{"head_dim": 32, "rope_base": 500000.0, "tie_embeddings": false, "init_std_qkv": 0.0466, "batch_tokens": 16384, "seq_len": 1024}
Each number is 128 + 32 x the weight over the matrix's rms, rounded and kept within 0 to 255. Layers, rows and columns count from 0. Numbers have three digits each.

# layer 6 MLP down, 96x384, rms 0.121, rows 0-95, columns 240-287
056106106145128137070096111170152121165133163100156094157072089155151046126177165171156115070116127104051138113161117076122151128150136091096067
105139124077096074129158108144064168122168167177123128126067147142143176039110077132098112111138184107110148136142138163079056143065103109091101
117126114157097131092118123174170106053176101146130143077123140114180162090095163043137092201136107162131173167119150194104159144153108142114157
148187107162106160060116195114085135056107092137160101147087184124151189127143129098136045116102107121114182119124125086165185128109091136126202
200174107136098142125106066129145095133156090115112098152080159098121040062125115140162157161160119093146155116192125194125147162144131169177084
129109123100139129092200145171157115128097132095138128117149138150174095158178097072132141109119104131170108123161142128141150172130189128127153
149153127137159099089121142109047081053093146163138142098059191135084160172172122097107150130157120096145097136178149179145092155145255133088134
154185121116152160099108175145141089133066169097153134108169098136145157117117171140135042158121133116125114109118097087135099140107141076058111
134118149103225118122163153114073150132114105209162104150172154179094059156196084185152163119095135156186094159162125128073076105104146145112103
151133136124125136113056190107121125135117196078127103104105071092155073104131136159194117159182122131121143187105179113206124167186072176067158
131174101107083108136184156111083088104168135149155160129128034160138099135125173102135108137166105130114103170107128152140069157115132175125141
255110130143122178049092134037130120074126189114088088137079124141159138063130142168148123159157145095132155096081084070154142104110122123128137
123166177141114145138118128134151110108165100136130124127132148057113159186115162134096163059108141151111115102107146100153078114112212116138157
155097103153117127133157108151091159145155091149115093156067113175162143082140098129137113156097140106146114151128094104103163171167184136160163
114140135068096144142138103143033115156100107052121127136083141148119123162096173180123146074118142090099174148134119142090202107115094110117167
126158127135143103149089115112229099212085120111179169174212145139083125135112053153144121158132117096143136122165059163176150118094152141135100
170111086078100098097097099138158113159130096101131141122116113146148120086106143071122173128154146131102100140203098156135109167180139106111161
136178116120139105079124099103119090121124114136126189101111130125079119139125124132133099062155099124150124084120140129071111124088048105162142
216095166137136135159121149129121183123131106136124080171158061155170141076206112093092091107070174141133172101160110128208169170171081088131104
173076174088189079025157151133129114106154130123139120154087109165118123104148102084101134128085111157117094086128087073137145112138087178240085
124152181134194130141180143155116150124127112122102138147187165103079135052123180095109129136133154188163133148112140123093113084141134135122079
158148154141122084106171135055087106111130066184111083110088133142092095069178134131125119132136085117105166103118111128136083113082106189104148
139105126142124130118126121109163160127106147134087058139118072096136118145101190183127102066103127107077131133148159103087156129130126124096158
171116144177172141142131169098102158102099083155120137193123111086119135163086049116149125154111175108175098108138077106209095126125154119207128
092117076189092110156047145127157101162152145097105108113180151149085142180127184138090151112145105116129068137162131131105143119156115151093099
143083134183162101135118074112161140154133128105132119098168151172111143216085138104171123086136144143081139134119123164116145122123183137185166
130102074138139118140132110063144115133157171129115119132133097159102117172153221135161165080116123119187082160127116148204118175173123125120129
113152126145136167114120180202143165070149143160071111136092126155141064143149141209145205151121113096138079139105166110062181158165151204177112
152134114141149110183144163132068126149141115129149105130128060099160088146163102062131145090136100142133120205136146170082171146148145160112129
066090126100090152059143061093155133201122174141089171108071147112123071143071125167090188154125107138230126080089140106147191145108043102180140
176146140149115147142170124140116173129134190139190109165116077122108154081135136101117166149105128134151111133120117135137181090088173134138141
082128103107157116029129098086150105070082191108158108071061050134092201144143105127128071116175114136072151170111136081144101161065118088086129
109146097176101166117091163122195133150152127117136077142134145161221099113114172131178123149122102136084116114152117110072103116118117150179093
117109105123154117114120123103112183119097141139102122111103104102122149147101145145096098154137179132136140104121115150130102112141086150132161
122110156114115096144135132149144111132129094131112157095127159120116173091104102176103154091118164135070127075088132128106116140097175153154140
133055127124144144123119158134107107142142131105101097095090167072100120152107093193114116132164093121097097141128149130150223080173185101105105
089109129102118151079170080161183135190170063196127131127206161138116184147109067140160107151159068131088095092095127070144082125103133100154090
089105158138104104132090119169149145060118125088121104163174135110093000168162134101106155109167134113171176175108188101106148175176064136156104
134150129132119140154133125141113115134112115125127115122132114115174106213143092073133096124193131117111141119109119086117110196126061108114107
121163091127100129152080144113084169173076133140064174090107117081129151129136130119100132117113077099114119116147122147110196172110104155106166
170115151089125123088084130141090110071174107122117148137165165172094113085161128176138103154160158126108082160099140130104120115172046130136146
088170157133175137133110135097135068236083140121098127140086164149106122121145145131137196130138126112080137159154143144121121117140123169135163
146117123147125123123198128153124089113150067097119116113145104169075222148064092086094129179116179121106091167121129158120091126154019152122114
157156173052142145140177089173120139135173143111132137062114136152149158106110184126139120166119131112127115165073126147114094105101211101164112
150113107075100140140177135126078124111132156143157207087142181134178160123109112111134091114166170126141145101062107115134096097198117199140099
141128110071172133139148121105106121028130139100133156115136085063153158099107187125133097170134129141142126115140124095164099174127187100126096
136080150192118125190150111106141173179116159138113108166107170093116136132127093177114091173135147124159159136151144147136112190139114082145115
147180085123149173112105183135118091113177087177114144177114146093164050135137146081134123173111130172175115090167121159126134156136080053123117
098156132157144134144188131130160099142108142143116134118046189074105039152101138217139129139166125153082143133136081086104086171043142170167108
121099117080160179141147149161093132128109125109098064147138205127107136131130156104113126164125156188165152110110096085135088118142118123066121
105162105149110144128149041126126092126151102133112139136201148111145134028097119141074049075064085115120137117146107110113156136107136135075129
137171190121147126133141122086088177089113128134138137084150061094127084111149075160150095159109118084089092138130137129137159163176167115115123
077130123108185089106159133163099108142081101133110134105103158119105135095110103179161118061133161145141095137148059162138116114154047186154122
160147140106062155144107143034122162130158098197126133167153118094135116179110158111117097113144127158134101129150098123069078225049196157141176
134143102126129145143147130096106141172149122134121143069149132133143205147091104135110122088135086136079122117123156143106135155145193144135159
121110119077139133099117101118168100136134126112141116222153101134120106147132146181147153134134165124112159120166134154123203082104147141172131
121134127190056118122067154130154129155165094140112184121151121154152117126107151199071163091122136120110124163100145092129152162102173100160105
072171114119139117161171130163160159113114090091129137146228129148174067095143044124170177131069099214158110167100117116166091163153164165161116
049060169130081117147060158090095136112134173130130131150181146122098112122091095134115084153168144135135155135154135110128161144089141116068165
113112131181115135162154166065162127095056139123110135119104095149117067180139121090120164108152109108179140134156159127110150083116116071127151
137096072101100108160074121130164143154151181115122124087129073165101122075159161138112106070143173094129090051117119157134079139088107128108123
173071127083110120148154127098141137135102102107155148093119151124154182100126137107091129091104145123170143110150086202143167154108118106205138
083122132153110118080148143145097130147169113090162097151190131140121152191151133089143098169081103099118130069110137112158129101070111151106136
096198168156163145220072106084168120183139159105137063094100075146093158176137160117111158109066114120140131125166153127147137099196126143152057
170112131182132142163105112157100151075152087151133160159154155084162086107140143136160117141149166172167115150141112111152112149153091118075130
134146113168116159144092135139145104178085155135150131082138112106170098145145119091149197133142141163114157124140124103113115131114091161143167
082157078145136085158124083176144122111129152052167121089167090174060206127033124152162139168149101106164081138117134216073097150144126109126134
144137094125106092122090097087079139133093145079130148193122124154106169144145157092137196113092089166116134164104092113121110109194110183168181
085066108104106148135178134121131178120125125135100141161154103089095189178113123161108134143149142152157150114123134129154106129101146098214140
129158157151132092106089111057181149091135129144214206122121183136155132118131139138114118137095110107143170135133180144090113098145155134134170
089099131060105158085097152132127146194143141156134173164119162086139113049143136139114155138195157139076141145087145148107165186076062042100160
087109129170142175138178107072178133110155113110103169123132164091163102113057149084113079064102106105109095140084168176187118125109193104151135
134060096167108137156154125113113130078076149140110192093121150185164096162160082199144143109124132166123200112084109112133094080110057127071065
117161166150079115135128146151153133128126061161112150143124106166071175149090140127120166136156111128104118120148136188107138122084181153129102
115086137107197174176072145112126170122053126168145156100145150142126133156113075115090157137055116163147123111144132162109134123115062119139111
131091140183195117104090128092148105164125133160099110160106153139124071096119078122162091152193149104117105146113136130087126105106102099101151
114144138135113100190126076209179151217185095142100094151137147145126187067140190124139089101118120125111116141078122102048076080123137081113108
072094139106097168120155111116158096154193174088143131124154111087199159071180061058122092183089149146107132122150185070111178112130096126000125
149180118186153104094089120122164112153088091090133116113095100129170094140199121077178097079126117124096101159182127157208110155110100150125132
152077150146174123113159075136115093111137149195145120075153087188078098105131128123128128103153117134183153107175132166181173132134088136097129
092139154136098137137083113135108098060069149131124191141126131116122131210140150099105139192138091112135147081133105145152098049150153094124104
116089087172133086076109159190119135131165097128158150149113189139083165111139149145115181206091165076142131119088161096146156048103151153122151
073140097096146087073112109162159142144160159102132191065147150109134132136148126143176188174109129135180153114115158112134103042136102107118173
134157081126125123143110184172210151121111138098135131127135138096174160105116111126152138157130126137123127181101148118118159077123115137106114
156134116026076118147197136191090138147093120100153132132119167082163131159122132116153151127147116093148166131109089147113089130069100117074126
166128144104172142158123148104121137126158181143138075140065160133116157207106133048146123131139164111207107070134160118195116139147059144148149
126089130124127136125164114173109122126133117127099116191167089174122152090103078209127155093155109137121154115140121188143112093157144121102134
139136149162151169103109127144119096155095112128133108132149150093104162082092120109141118150117175142149151126116142152148081068223173085106066
059188107126083089150129110130112122109144059132119130158129080112171156229148093160123119146083121144067172114149127091166170098125119114152128
116124144132148126150184094124152151109115140107127081071147149138137125148142164108117137133092113156153105106153099149145180111153147145149099
121120171080153105184127106115157133099124163173187117113071095140118191105129113124082070138107087118078084156099152098150105152102182114147093
166143156122103155135060102171113115108114099089121107187153148130167173108131130136129143070040122154084105099101098110109109102129186141209151
149098100053121098112181190082054157075160085111119125157221135124127143134152135090190157125197195092127145115135110102148159131091175104126158
146180139187120097162202162173098146165154143138132044105142082139083135148098180095133116119133164112131154167089142148121143109179148059106109
180137165117146148198167118167205163090179096130118155113065150120091128126108105192083149178071120151157100139114186138075125106133146105133093
174106164173110141154118129146124074174089179165106127094087151095107120124139117099106173128153064124133119166174136123102185097138155179100080